config.yaml
num_key_value_heads: 6
head_dim: 32
vocab_size: 1024
hidden_act: "tanh_gelu"
norm_eps: 1e-05
qk_norm: false
tie_word_embeddings: true
parallel_block: false
optimizer: "soap_variant"
decay_fraction: 0.681
max_seq_len: 256
Each number is 128 + 24 x the weight over the matrix's rms, rounded and kept within 0 to 255. Layers, rows and columns count from 0. Numbers have three digits each.

# layer 12 attention key, 192x192, rms 0.105, rows 95-137, columns 64-127
175083129133144122167143138120125163128177136149135168125126129177145105134110121126126140134114132120094152098093144116076129158148139117101127112124123119142119091122135107123107162124098142
167135103193150153113096167138155127095109146120119136115147093147090148148122134101097118187110124099105111145141125090137107091120113125107128104090164093123156106135103145130137101097126121
131141102145147134129141162091094117121118104187127104103111150127093129156148123119189164123122103144136151125108146087141121132104116132122128147140131114093085180113129094142118142157083136
147168131115156116097121102127120152111064156163115154140118149135140119164105102126139138113129125104140115131145172102118112141132186133160135175121092146118090131115164155122104133128122146
127128117090156120119120127105069157109127147092151134133147102183095123134101171100145114154103075099134087115135136141137130127093108124117139112139163104122084135150147102095098135109128153
104102100105151125122141092137152172154123156149084122107169125150128106098136127131128152094130154116085100127120127124090097135099129132099083117106138135108147136136120107107148111150145144
127156123132131138179095101162103125161121137157175108161181107118136080132156139176114133162131149119146158119133119118128132135113123153091140140145128100154133097130121133121157116155120156
136136160136147144136136156099120130121132123087144130134141150127113145096114122127133181126120155159173141157110179176135132127122157133160137169115154120168174148091162142079144110131144137
103075118156112132149096137105095133078112161164161101105102160140134111124166090134132131104145114142120107137129104102091171129123120131131173110139155099138093112129098133091126148117168106
090116125129135151092140123121156112153179137130130132093105147136158088160148144136108172117107140158127092133146141152146114138173149146103098141159110135106155102160140142068130141111128144
146089119125101124163114113092156138138125157121113165129130134123080111113129170125150110103112117164108141149143106129083109144143119119149112142103130141130121143100080109153123125149118175
106111092090118092148174155115143113144151121116168134154141134154095114148123139138118154127122141141118127137111165120122118124154109086138161090156136186135141142148118157153162132104100153
116149110144140076119092139114117082142144125156130107147125113111142123121130157142088148139127137089118131107157128123157101134081139066115140139143153128157096114158134164075121107089140085
147145149137136111102132180144100144184126131121177113106159112137123119152125127153121127091128117133135108106101154159118128131116128080100079117108120162122145123145112148117124133136121104
097128156123143158164151146115119176120110168120106145128137156099130132151167173144103131134133140096142147094155137121148147113102169143121131096117164110140141096140166120107085119125154097
124100101090128131093120153115145093143085084092163119064110114120159111144166164157094156131132134112142116106103126139139157141100117137129152100125108126149081120147099112136157142119090127
090130186123107114136118161174139148124109125075091064154131153117157085118137112155150162122120132086138092132127139121143128124121123103141140140115145097117144125123119137146155136139118136
150122142156128118102073124138132152116089137157125106160144140135118121141172136154159131144131125135117116140103122146122138114148144086058164153122115157078129150146104106100148146111112086
114087124148143114124092118070121164169127121131111121141126135110133158105081154128138107115119118088146131141142110137134175147101124134142143162159095116161149132123131122127135127102175122
159100102132118126155150131148090132109172149146135132170133090080138122149095100144154131096148145093133132098147131121153147125135107142114157142138126075127130098115096122095157095109144101
101116062095117186162116134176117112142171133165154113071117120137125119105153096119111161149104100130127119114116114156145123066122155127134167151142138070121171124125148145140111141110099109
113128135138166131119084099134139129128171095106146121123122164057100129121134113135084107090089124133123120160162146126100133128138131139118130115119132119129126140106132103142143152155123111
116105136111146117159146126101106139155155120137106161133119114123158124121124129106134143116167127126122112121101127160113163127129119159116128123087102127135133127130112147146119159114160142
133133140138137139156115114100108174138134107174130152149108120092114087140115145165098134097103097115165123107133153134142115106159107127145086110100076098065149138149157128112121113102161104
135150107156165163151129122131160120131137133131141120112153082098081107090133147110107143138133122120152124113186094124131118102135117121116134100146109135157114149136142107119090141160105136
119138163154146145122106139128097117131108138092123119132132137171117130152136106110126152171161170132100151130122128157116159147160147126091095107140104152134141157111118202137124139122128153
088120164135117127156109118137108123147126126108145127113098100154143127154079121104116090090157171096132094120124133108133170137138111141136130115119152147108135104148126115148149185107124125
145154167173141125186126118158152136136128137090111103090119140150151103138101104153108142125156107155087162153098163165107100149133132122144130139141117171144129117106129062097099114122096104
116152156125116142095095078110099089138119107126114140153130178122103134137144083118154149118143074135170102111157131124101101128102140124111133164146143136167101132128135122105101155165144134
112123133165157118138131129129155145130127126110132133077117160133123187134123131111115114134113159131180118127099122110099125181158122098138092076165115123144094145160154146110145121126131165
110166121107109112106087118119116127124115167118117151092077129066128123134151158102094142110157128210134157132138126131137150152115132080139110157123157120114137150112104117111132103146150090
187127138142151153105168097126117120149127130119133118135102124134138102153115131131135117136138135111094102124073129112130109107121132121120142112161153115150106191122171129103158143140118138
127122125131140110096123107112127161147145155146047125155125095139153069134129182135128107123133112080175145125126151096158147148132138117134118100106181115119118126101122110123136141139148146
110140148107106119145122116124144129092082103135133115179133138135138155131098105157115112134138146085134107124111092128138128146118063184161195110154195122116107132118137121150133123134168121
105136119131116168191117116118114103101143120131129127136130120080135120135086134097141131105123120134116116119127137139100125088127165139095121113109121156084117113108141127113090116151149087
073107153123137126085121171105118069126143131086149114139146143177089084121129132171103117126116117117100171082102118113086133123110147159120103100136134138116128087133126160144103100129109140
129114149166158103140079086116130116117124157118144143142096137145149139160133083160140130121124126141125147105142108134143129117091134150164142136110135162143107122135111131106151101105139110
156134123143118124121144121113148139141121153131114132133102117144152136129132113132140121197130103133137156079109138144131178106136103147091139104137118149138097133112068117113129131121137141
147131112148087129145148143141124116147155144154110135140142179125152114102134126113133151157113136108168105135148106111127084110141161147121115152123099143105112108125122127102122132123131163
144140151138135127104140070116128101100178133133109126140092151115127136149123130090108142127158129123143113096119126114119145119108087159137130090124112154121117164170099139093137124131135153
138129076152122130131113145087107119130093094154147123143096118139127127149129141122134181144141093117140176131152124122112100144148122125119116142115117100111145159117150139106115114130148141
112127130109143157095138130145094152140161136153130156163147131154148131105107140123160116112161123133131116143159131105130128165118147144103120117123137108133139126071131167138105149044066144
101137135146105131114108120139175105145140104171110185153129135079136090131163128133158127146109143134129158114137133119132150101100113117115123122136106076093140134130152146136114155152124122
# layer 12 attention value, 192x192, rms 0.118, rows 64-127, columns 64-127
127119106144127153140172074125112166150111089162088130136136130114083114181119141127166113124150113142147127084180146174172143152123148148142154051146158106113164148082140109136113081136097129
133114134166146118128101165117151162137144105160113126120124126082128150124132097171156105126170142092104158140149138129164146132103141155117088145158103143127134131155111113112142160148094136
141133162144146059159154091111130196142088125168105105110115117111109112127131152099106151147114136144129112126149157092198166158129137111121111110146174121160138152175114111094156131135119128
135108112091106138126091101135088118141137087166110116118128136101168132121093111118115131149103140113098180198135122114108050153116102086155127128135132149117096146094133111114119161133157157
118137137132121127160143128091086114215135141146121078123118152106087132100101116087154118133176158130195118162142154127176136118165119145123135159105129121052121127072125141119118165176130099
078123133171111150140148112130170130078086123126162145119170104133135080137082103127138103150135130110126152140101069147176148128110155113101091091119143155103121148125147090092158160064116124
115114089141135109163115159157112116162145119139057142175112108153105117156146163150125143086127063113131091108160116117167110132095110155078113136115115122118129129073146169141139143116167109
128121097101093126146095175139164132154136176120076102127085140170154126149141103150124129145127142169141139110142087148136117130130185089132142123095147114150112120121124157128160120136196124
151117145119147141175145126121152136113147160092173118123137134100170123178138142129127144115155129149103112106138140147114172089159119126072162103203117089129158091112113104157126103112117157
112087115139120157119127124140152165106119078142080112120092164147111096136135107133132126142132137147165130105137149109142088098129146123170102097115146164163098147107102101112085173134093154
110117139145120099118100141121123131104143127145105157145122119079115156110096122121155155103099127187130062103143105165188149109140152108112161133076145111090163145123141142143116176148104180
140090112194148084120147106148143155138151125186148119139145104141079128183204114103112145118155153114157149126121151137092096125130124088114138169114168140160141105136146105133092129132106051
093130075075115110098135125131179138099097080078111129074175104122130157126099135082145142105191112118096126102149155122186110101130142148173128170127123125170164144130138129118133119125127156
155121139108110095123109135121123160159109144127114131133140132167121113126150119130120110152168143163143088097122128128120090117125131077114108131162115129132079140118139149109120151138154113
144098144157161102113182155122104100141128096170114137129172145110172102115149127168098144148097140114134119141150169107158141091130143121156097108139139131147086131129123187135153170184076142
108161111173083109135157114147122107201079144111164132119191108085062142160112118101105109175143124122145116143154109107134152158167111113077125146084103148173147184106143162100132108094136135
104148129129099137166120173143075102118142105156118102153099138157127133148129140091120097103184125162180115135152141111101135123126142119106140128113087128110168121142159095113100145163128085
152123103112140107128136145162059086128103128104138121114126148101141116153126142125118140158122162135142131102128147179139092125110151170104122154153173153132142125125146121131102143169156089
134113090160148174161136124138141089137104129139099128126092132097062106099136119150135125106131163171160123108140171144141118125114146113147115132127190105056170108127100123146094135086142100
052124101160131112075155118115123141109121121173124139109105170131146111084150129134107133143134135125109137164151161156138171109161141099099129172146116160169036065134122159140127074149120139
105133127094163109095153141162132082166114113085103141057126149158105121150123147121168104129133152162083151169156113088144170081122126121194104136138159109134113126167095140156131122125128081
151117127144107110152149121119132122132172099133076102123130124134115112131139107150143152143116156125129111182113156125109147141123163138176086139134159098150138118107140138087145125161138123
144077083096131101152130196108118119117112109115127079124114134097102117136184088135126162113146105120196115077113078103112158125139159165109132133156115109152089141135079129154160115100076104
100126170136133113147137152113130111124120099132106121096091146122136121098146157089147129090093143120155149126124134095121063107186100116142132138152091131068166150110106102145101057129135089
152112163133168143100134121148156105128148099176141138104120098179112157127159085149132122130138134105115092123155173140074130119084147132088118166093125078096098112117095133114142057113161143
121103100104151160160122078125126178152112139129119146155109138130099153097151120107127160143118097134157143144090124145140108110111123149068143156118124157164105190196178166149109109124103109
128154130148170138128111105113116133178134112138086129112140114110148112159099095171112108111105058115137132134123153140135173152115130125106165149079151150142145135145159166170173154130127122
127117118128114127086201105154124130093145101181150087159114156130153145112091108129092144110146084103151077145166109152175061138169106148093184111111116140108156130152098147118126141129134113
137154131159158096095170102146119103123111163103130111116132086127128133075145136170145116093115157112121075123102092115136122147180135149154165154130200116156146126117116156118121082107155110
128113097073178164172119161116110166117193118120173096121157181097140059128133135129141151173099156118148115205165125138146141123143151135123103108081152126130111157126116101121120147132103100
161062131143090122135177119141113126163113147126099107122090126163152164106102144191145170124125141162153095131087153148093115124116114134164183097108140118091154172135111084097102089136063132
162128111116135097174174117110145140074113083130135119085125110090089114074096136109081118116145111115063163170094139134102157131136098126127154119136147138160130113120123144130162115154103144
105126106145135120155132112117118101127092143081134134159089137108184131104132167106131119120116135114132119084096106149162131135128153161112155193152149118134108132098147085129105104123145132
116129105115147094159141117164167155146144128131095108122131130140079130138139112159143105156160154150120102131141193138091101139145103123140110135116145135158172145162145152133115120116142104
146070146085134156127116125125091117114129125099133146141169099117127148103109116124116122101151160131136089104126146152124186133087108119126112157108138103092115119158151136127145111111147124
070108106095125108167150152112136139139116139126117121170066128135139104141156151092139166094118109122150105113131119102159132109141152178105130133145132138147119101136147138131152164171128098
154148151109101168138177112117157181129133137120133084107187127110136111146131128109099116133125158094094114132143146136127121143098112102178148146161122177154112173111112126156117102158130124
121124114094116097090091156119131101106128119150124110127158128164156096105118152098125156122139151144124145149130111102127100139133111138128132127173140101116094131105122086120161159083109155
121141163120162118138119115103165108146142098151126121159124090146120100102116103122091139134137140134119160092112123108152168100085134143081101142127131133129155160168113116145142104101132131
155137153181116117105102121128127069125103145156129139116112130110115138109093132149171108122139135147137153144135125130144124134128133091131130118122126077143150099099115123126156158148137135
131128103146151133093068114138131156129141123104133138122104125186161152144159156102128118135150171116174126182148163131166120079123129109133110123118148125124089127139095112110064161103109125
156132135125142122084101145084158122113144114146168116138102182113130122110140130142145105098073101067096137132118098117154149137111127141146084112141115135103134122139130160141125101152138160
126124109115139097136150159147125131120130120131128093163111154133106121088156096115135161126130184138132111120160133113125124167141139157107118152125117095144085166123102151133138091121118123
150133133149132129150133138116141144134143158080133136149146109122176124133131129137085115110115129087084117086119109139135116109133097139148129137124060109146119143136138102114110127131142108
141097160110111135121130120152135121144086148116138118111112112081112157135131110079124129133112110094175136107170100113129138078138125103139077140147145133124131156109132132097153115131123114
118115155120116126101123119122148151131111111146114159122118096139081131083133131140175125156134126087130128134140136115150157138153120125131106097135134145181096141115140096107138138089161146
121123163134136145153167137155121129134137128112148150166167091145137163114183137070170146120126109088122128137153131116127144107133134141132105143125132153131148109093121102137135141104141102
155146090168149074132140098132111138088136120126156114111127123108123123165112118129117121108124134118114123150118129123159109161094142087116136109118157155139141125128105134140131122122115116
155117163110136138066127162124085115135119153111130128108108128097116107123116171111174137126130165147108133119112160113159125112137142143110130120120132166137168137158131129151119111163136107
126108162153098125145152120124139159109136174104152183132135151135101107131149101117155123102127099162128099128163123167100128126151106119124179091110111101135139158119113131128128162137153134
156150151103133100162156153129140152142143111090158156140120116093104139140127124117138133148157123138111114132136160125149123113092124116148122126162156116132158121160143130102103147128129095
132155106154135169120147116127125076124157100142132122125105113133130103105149148111144131104126112110134107137134131139160158093121089100097103160119134127141132118137086160158158101116134151
134129139146121122122121167130097151129155144117130130126132133118116108142165135124098143145144148127124175135164133149143087146114074112128157139169117146116106157098110120109113148140127118
150109147102089153129121121118166115169153131144142144128168127116099108133111095131132128105145115153124148144142173106128134135133119124146157097115131136087137150103138143118152098091152113
133104122101137085105123096133146139118155170115129136129166123167121124106158088082097118126132146147109135176140131118109142132126133118124106133171116144124101166138129079119127076103169141
127133146105153181118153125103156186103105104117094145135160086118143102165139129134079152155129135092136113123115120078132132123169102151151150134122154116131133101148120135112135114097129117
118111081135124082124107112124074145120154122127111118156111121139153122160130104162100094112120115136145094159132137100121142165107143132136140129116142142127131091124162161140110122156113138
108130116089102102119127101130170162167101161088097145121137124158108105104118162119119162127115096117141126119133134135129110143109099093148148105119091132136132158145119175120132163113166127
120105110119119117142105139139143131093146137104118140093153123113153153131137128108140145108148170131130104109123155131117145137117154166118083132121122147146133136159154090131168127107144133
157097105117147161141124109104156118126113131151103096127153111130147136161091131114108134092138101105138145152128148148126114117131139107093137114138131113143153107137094167158134102125148149
136093157124143122114124099120104095125159141132115149118119118127137133117143155113166092145150155166092116108140125158169126095139130104141140116132093112172080169111125135090152147161136111
140123131135156129129117137155088138114126121162102117119133148128110132160125131102139149167136114154148130115134121149124124146166109127148109143104134131091100121154156147102120103154131094
130117137124122168085158117092136152110162116141135118140120128130147133094151159093129104128131073093178108152147186127085111100137115141124113119109104146095111105114109092110102101110146147
105134116174096127123102147106152067122095138144119178130137147111193116097107110157133086115135093142146134131119134129121135075105089116104127138101145158117151113137105147147124079131104135
# layer 12 attention output (transposed), 192x192, rms 0.204, rows 64-127, columns 64-127
080158135140159161150152123089150129122130127135131127193118110130160106097175080110067156069111133115148119138106103082113084141126085094150116180109090121121080154114077172179116169122136131
175121094122119128099089120112123094129154086109122164110114141121119111143123168117128098136158157144116160143141120171077142086141114072160127145126127117130127125134115133089123107144169126
123138150120142116132136146090095115094118154132095146092120145135135122126119105174106121147092141131121151140086116153128135085127132131136104096142101187125137136135123141137134097174142151
087145122129116150100121138130127121106117139122154161184073148166053141160146154120138088152188107174094121128120150116164143117118108126127151132131150123108149127129104086123111106103105090
124107097075150109173120159185136167111133139170116098118152150106157149126097125138080144113185130108158099080097070109093121150145131142144181097147105090124120093172137175172134104089164137
173117145120102141095127115125121145083140049154133111156121129073122114111124112113077053112078087104159137122151161141143119179143094111161138110135117151111138138133212125121112115075141154
161117151136140126141168096137144113110156086123145120129145157147168154138095073087180118088112123136144118144114146137113162171121112159161143139138107098122123129102120152119148060162139083
113123147114109145157153176173125115140129120144125176085121152137112127150120141105133124120141106104105134133145085144130158118143116139119107145130129148150087128119152074134127146166101088
148164151127145153165108132142119095141140118175114158108141050143120121120160109083161115131143118083184167108082137090148148126092159111160141126082158171141096138122122097129120127161144129
143118128113125104148145130107168173141159141032093126124106123133075205111154131107125119081127131120145159138126093134139112092128100100095130156143115109108142082150154145180086082131092127
144157114102147115177103096157162128171135129111132095147119101094131128122133155151113142143124131125153127119147135111094108147163103125110094091141115117157054107089121117078139110146165151
141107145139115094068153136125131125134096167126125158112141117146163161144133127131108125112137118129125148076084138123143108142165084145110105133105150118149057093106118120130091136085149147
077144156171120133094123098114142176089113124122181143139103085110108086161069148142173135143122162168145130140127150124064122148129145105091129145100117163101086124217169129111092122130118080
153133163088087096137068153094105151116165118140142181105125162125113178209140099184115115142112151095133113088136100138134157109117139134127128107097135119143094145132145151113094103102143100
117072115168087102071122172107155138129088130127090144165093171130110123077101076123150095165065165125114140138180110141148162152146127125143075184163139114103182156133117108125087124078162190
111144143113144154155121135092112134084114107137103134113090097146154096147136108121133129112122150064068088064137151135153140069110147174146104090098131136107154133129143095136154135060118125
154145163101181143112116114124092133110084162116116136113138133110105171089133101138187147176137123111114118149152114108095121119083157132133136076169118114138093093118130136142155162110095174
139150143145079140110122111123156129103103164116129170138137121147092109101144097145128089103091115138134137097147146147109110151154140103127197117162115102145106105151174090133104140151108119
084166094161156098145143113086144133167123131058123116150159136097160196129110140112101118130137129112102142106139108125121118154104080115180117117149118117162113120148126159139153119128174137
143120112112114115122163111173119146116127166092111090112141116143121164144121116132079114166147110149146133083132107171130134100116171130093098169173096096122170114119113109109070134132138109
122093123097105122135156133138158153127092116160136106158122139132151115137147130142123074124119161134103075136121148132120110132144139163119137153065162130129131174134143151123176130137179143
067120106178103069110147155143173101155105132118164156095084160149138153077103117114115080088132149156161162108148116160121134115125129101119096134149128115130148186127088124163119118112144086
103123135159097114111139077128133105119093122084175137139139119107095183140143101163096126083108131148080146162121130186106119189095142174144142141110132145152129080133129097126151090119139175
128139115172124096089084138144129155120169105150180141113179099127107163135155102144122121104167146199110076142165078126128124133120160086134102136142127160126136128097181102163196152109150120
096114099140115132158073148138158124175141123144142147122169130106120164134112200164116086137101108134117153122175104105110186172156073162158107135102127172129162124159111147157186107133164115
107108116080068078117119153093111101118138163120179129124116135119143119152144113128081132125136143089139114089152129143100142136106152112135073149113114106103144126133110107119135121140120132
137086132096130159125083148098100112154134124142110102110097108130094096126146107086136177130134148132141114068144201120158141137124066123132131124132152140167151093141161172155112142130139113
141112133131166159141114150151111118125102119144139162136163153092135117144121118136111113109169137078155140150137065136108130126089121134149177170162144141159098090125130156130077089156109139
168119161126106127137138171109167095139167119137111151122136119116161101160148120166113152131120089115092110113133123129115113088098119124141081094158129159159096159099101094151108134134136148
112094106126085095108152120100131117161073133095084138135162135080099149101142096128171115108143152134105136118109129161140194110098137113114101151153116106062097078153151143113126120104186123
151148162129153123118114141137110125140120138074142125178143154103092138098126153115037096086109142107125069155117084127136103128106160106125079130118110094128077112131099127134145139137101124
132117149119117138114135151096078119127143127102093091111147127121156121175119132091146067104126135120158198100130149149124137101119143142158104134144161097081170143164122144089100157108168160
104136137114161109167123129160114129140110122117082148118117149143143105118128126129153105101153126142124138121144103100116151139121131135171130126120101141115137117099142143144154154120101111
081133107126114121153146119152158138143087093125130139112141086109119113143094099127139125124141110136107104131130147138093120086155112150086140085134141122117098098156145123086130121105102103
120160110118120101131124116110163113108174119169119145111141141121114133159155158128159104099127098150162127139122116118128097140145155140125151132138125132125130106153118103124159110155108158
126133123166142117137114123109091159138144084116136110102120137088131107123134135156118092147152133138082133091126116141111128135129117085167125129089119135124108139094121121150127118114127119
135162091125131145176113135148161114143137148169110149152124159112141140156076134134125165111092146129134114139119153136148120113146150102113125124153153084120139109133100138139115089150107145
186126109156131142089169124127134144122201117090113132137143185098164116136136093113128064139103117122184119103193109188156132090114086103132115122131089113168141116122142136151112156172122132
103121095089128115129147101121109127167134137158114144100118134131112141131122123143114141144118159068166102156151151106144158096147116111152149158115127116141125099133140158097140141165123128
142129091119159122112129124100141120113121117107123092133128136155147128125159105146134123147122094147142130100107131126150108129087101117145124136100163096174122138159115119100150161163140143
141126115137094148150140167110115153087148120131126153134112164089137126096118124111158162183082118116118155138137099143158128145084147138133108099139119133137162113128142123166102122145110095
108095120140118146127122120120101099118097136130146128124162128177115136128139112140106134144142143139148181155155147138135138065174091079125132152099101095126114121099196108117102168111168179
135125094146152139125137122109104101150144127137115144116133132153116108128107143123122133104109135128138124128134134096131125137139114098124145109128135101119086121119137125118101151148062115
084154132123130139121113144149114151119136099125101102133166162122075130157124148138141127138080146144152135135134128120157138136128138134129126178170170141121132114076131129171140115102147145
137145138126101136147091144127116132107131125121105142138114151143141144121129158115146118139174140162135116125103121116107151123133116126127140122095114140124121115129145141148134152104098140
108125156125135120142145104126124107123156161157133150149152122115148135132085142116131092126138160143155137126136114091109144132155122096147146113148099133129148115135153142142130129154103156
105131164139117109151124113112160095096145126149118109114118126107157097133146167132130087126144149155166096137136086104105117121091149162152156117102129116114129132107145149112113124114104131
105119095130131117147151106141144124151128110132134128158141158134109100129144111152135148120102130116112102117116118133125156123089110170140119116121149110111138125160115125147118150140133142
089138099111155098138131095081104106121163140161126120100152134171114122158111130126095117143127107142112164141127102145130146165088133121114147121141082114111103173148077148123159157132133147
118166126132144116058139127146114055127114116137135118154119119135118114137149161112128114138135115122099154112129133103158132164077162129112106157170112132126118095149130133134143119132100107
142088120143108133157146110130125153161135103133102120145134130124135148139140110154155135122126125132120146154150173118108128093149100125145093118136090150165124153103113140175134124147111107
107140118088113110134134141099115134122124103131141147096156168162144126117121167164096122141143161114138114109117091127136127135108155129098161125112111120100203109138158108117125118123138169
137116109125153134110129095147162139186150089132105133176105139114145132128118098163173148130109046146127137103102126117118106132153140096139174150125129144110159106144133122130096119108123133
091121122143140107121148135177128139108130171139118146113147135140185137148139151105150154129119134136133116165124137118110100123149159153090143161153118148130086108121120090141131124176139160
136115156124124137151145114138139105127172150140133151181139156118111095152084161123146131087070145085154112104141108130133120139150165104121136125133125143139142138107137134116139138139098125
054107143110098119146122123119120134123123140113149125127107121120131153099102103111117133093136133145144108148125111130136090125132147168143128101165138127127115135143113137120079139166138106
120164137119113131125143111110134127097137118135164136158182154097088145087158119172138116091133142109102175127133120133132082116142135117057132145067118134146121150164096100110113152179181144
120104142114138121152141137094133147122159086091134173121116124111127122141136095164121153134154152113076146129125142144149119100125141091095103127152148162147122128139137137140108085129110108
125118142144134117125126143134132121121109119111157131164117129143138113120127105140116136128117122145152141136130118087116082148153107139153153098115132106101144133115119171120178134140139108
117128136118092125151135106099120146141157149123149139107149142144088101105161148168108112096143158132121124178114140129123146142132124142151097178113122114127116135134153182105126164156103167
122139088161093111129108145122140146118171132121135130095111112137127113123138153129125164141136126099110129127138136150129126129100135085108111140156150091089156106086177105135157134116072115
144148122100100149116150139102145100090157149116121135124109126138147149121151124143082151148100111143095128144153153138141147122125142156154172099109089114139116155133125134149139104114128135
096102125135080109126130141125143116133141148159140133135136137109162158146150162095146154114107128124099142127100088145165125121123137119145173099138112100143129167114116120167111138165100139
141132144102102132107124120173119115120144117143113117103146122159102134154131162042114167138143120114103119119105087131136107160163158148123115148185152084132149138130110137111135165110129131
# layer 12 attention query, 192x192, rms 0.104, rows 96-138, columns 64-127
150129145119140158129131116168123131126148119126125093107103135150106172136099167103121135133094120159144130147113124124103123117106143140115115112156121127107100130099149150124142104121121132
089136098113116101089106120088113135076120123121145135117152107127134150130124138114168109103094074144106137097116121179146169090127118117152086117107167145129139157125125106134139106134096103
128121139124159114089139101142118127121106142128099134144120159133145132137087153140122144088134132191163123107108110151118115140138110141097134121130083151084123127147123105130134153118123150
151136102142141161124120170166145172124087107146148182143138179121148096119103118133150123131102132122133114115128166147094086156114110135102134111090167129131123101137114119110129145153129126
155111132075123130127104155100137144154151142112108070143149123134132149136117109102124094135135137113102163103126144139134149160114132152125120089099155096110167133138146138136125130141154138
125169150110123142133110141158089124138119118107152153167092128153118125137114140122132107148097110100149145117124148107154098112128120118069137116111171144131108114091086110115116098155118098
115083171150147135170157126122134096110149128115134181139137172105101096102155122095128162140169115148123133133130141142147117156104140125137122112115114149142132182124106124134136120112146122
093079139145112108108092131126106116129106082130131151108076126092132152166076112127163112157118131160116124165111124137131132150116135112146157125108097107177101137184115116133139130127129123
158107114106110122112123124096172098124167109110137164121113125131109133116119177108143139107117133132141100186138114133121142126139141138100129139128112115130148104110122103123159139121155157
115132100141126124119131143132153115149125136141126104100121075102121111098142128139133124119104126105142124153109109146119130137150160154118143186123142119124146148148098140135122121103133144
164108127095102150110110133114135145112147136144137132160131105106131133142126125099131127124128144110127130138117129109163141120119144083151103095155080132116114096141127136142153142134147130
122175115111107131062135067153135096100128135154133138149106155129145110154177152130091197159122135122113152105179140121140130172065117095100143124158107129135143170140131133111161105099148107
146090137106173139101138151133105100161134153124147126138112127137119110118137134138126105120119127169097154089122106138148157135155115114132110081126124121138134172122113123127082128145166111
133110103140132115093148137121128135139142139125153177118123117135135104108120099133136152131127153121122150137113118151121118140094148141112101113105146124168138157155152095115113105143150136
111133121111115132128117094122142132173118121127175140072130153128117103149106113140104121126116135111131125114069185108135121117114109131128142134122136094110089150119165137160151147134083116
115119111103143098132112100122066148140118125111098123106108162146127153078125125154123131141134121128098101120117118128116091079129118147103136168177139124123108118115101104136127165147137140
081123151086136140129105103143128101139105104134109110141103130159155150098114120103128100124099101118152112150138125132109109104129127106166147145138111113132122099142112098142118101155135111
117116129164122113140124111131108116141115135134116091087128163121160118133117125126148126134126114127159103106113123136172127176125147108125125164150096179141151132151141113101133105146127158
148099135133125129092149137128114132113156131182142109150156080151147121170099138169131122143137145148124125123145144119124124110125117090093152142133145073165096133131080162123130138123109143
105129104120092143109099130120126153094162090149121130102095167134116153110141150120052144138105122179097150139125116163144110113154168089098136122105156095137130146138159155124093152116106100
115112141126125149161112161131160135142165136121089140115169150100120129142160107107136117166109132147145152147121177155141145112147116133123116115175088124144093155076128146106148193118099103
119104119129076112150171100095128153146147092132178162120143151159136153164113139189106130090129128125139116105138120156154094111110129150144070130087123089137172084151090137121132126145149154
123107139146129105139144142095129107095114127140124153111102166186137125104124128110114132152071178132159140140134117138183088136136130105147097130105124067146124114068119108085116136119138135
109126082148133117117129079085123117136117129161137145141177105108117107117103080099116135155100131102123108151163150121086119143122108137100126077153127189128117132164143095142111122154111129
117165150097145097103146169147125163104155135119145126134106138134097091173136131125135119137127125084112105160120096102097154135107144091133119124092071117106093088145140161153109102110156141
145152178132117143118160113138099117136113100124119128119119113171119101129101109100130108084127150105114157120117133111125144150122161137123128157128171115129130104115108160135149109151157108
170155137116113094159123108094138164143122126124077149143168144126156102155133119112084178142124077153074130107162113130121136121128159149101111152143154130126146123113145122160103151105138085
111119111114165147134155147128167155121105101113094101128083156164135134108119156118121118129125132170129086114135113121149168125162142097160103182118132140130118117110133134084080107163083139
099119145126145153149126143188198110177125153128118152146148111131110097125111137117140131116099103145137133138136115126161136131126090111128099128164108143110152128135147124113160096089127126
118111124101115165111132131136115090117127105109115127145142085137157131138172131112138163147131075137131107131116123144124141099126111160160122123100148158135139138151114138093087112159100130
124145136102138118128108139140138128110117129104146186123137134102103116140083110122125076149107144124098148127110103136121118116138108132138159152126121111086155127120136134131131079101153165
152142111154120143160146101153124091160120144146133150160114176171136139143126151131140088140155121142130141097128125178147109160131143115122128124132185111122120104110119164089101119135151158
123129110124127115103125095131113120140105095148153139087135147136136118127129113134122100118153122140117096118123164109145122103151133118136144128111132113155162132084112156134110106126136130
136172139150113157153112119128126131128142133143107144143140133085127120141128106107119082105112123124131111151130146131127070077099126147145105113137098110137133130122108157137129143144135088
120090160158158124114100167131135090116141135113098072118161163118113086102160139091138090142142127078133151118117122176163117149116117107167128108148128146111117134091105151155148102093127095
131124110109144111130119113096112146115129110121121104117133126155102132148138109144144116155186119169111136127092148148155133137097144099120120144107152168163147173127140150159123138117135077
127165156100143135123120100140123167120138118162148130145138127113114114092095153123116121145160120147117121119102104124128143142150158124144108111124132141127123114115108144135105129125137135
191121143100105102100175134143140097110149146121129147150134139108114122092143134147122125172127132102112137133139156137111118170117179131128165154104108132114135116122127150103104125113116140
142114114107142144119079109139131142096129131146146106134138136147137152129109136124142133128156132162153128140113103114151119108146151151141145138143142133134155139147137169127162157143108134
165127091118164081110121137094122141140113131099105110121125094118129177131145156119114112087103113128151152112144144134129115127112115102101147135137134126122115145135099134126138114107120139
129140161129122124122138122115114144181182123177106122112130147154110091108124147163160105159159174137123105128108103124107129131143104088145140112141150085111141138170120161139129158103096103
149159119102157147111125107133140108132140125140072147137148104119112160129172102149122095116079134095167141125145125141130146103124114109138115101123090151115104113100121086113135144114137151
129147141125119142104143111103122143083086127106147104123144131115150104137144104115139162094115109114096136157140149143123125126132100111151105162096108121111140166102156111164112121109114123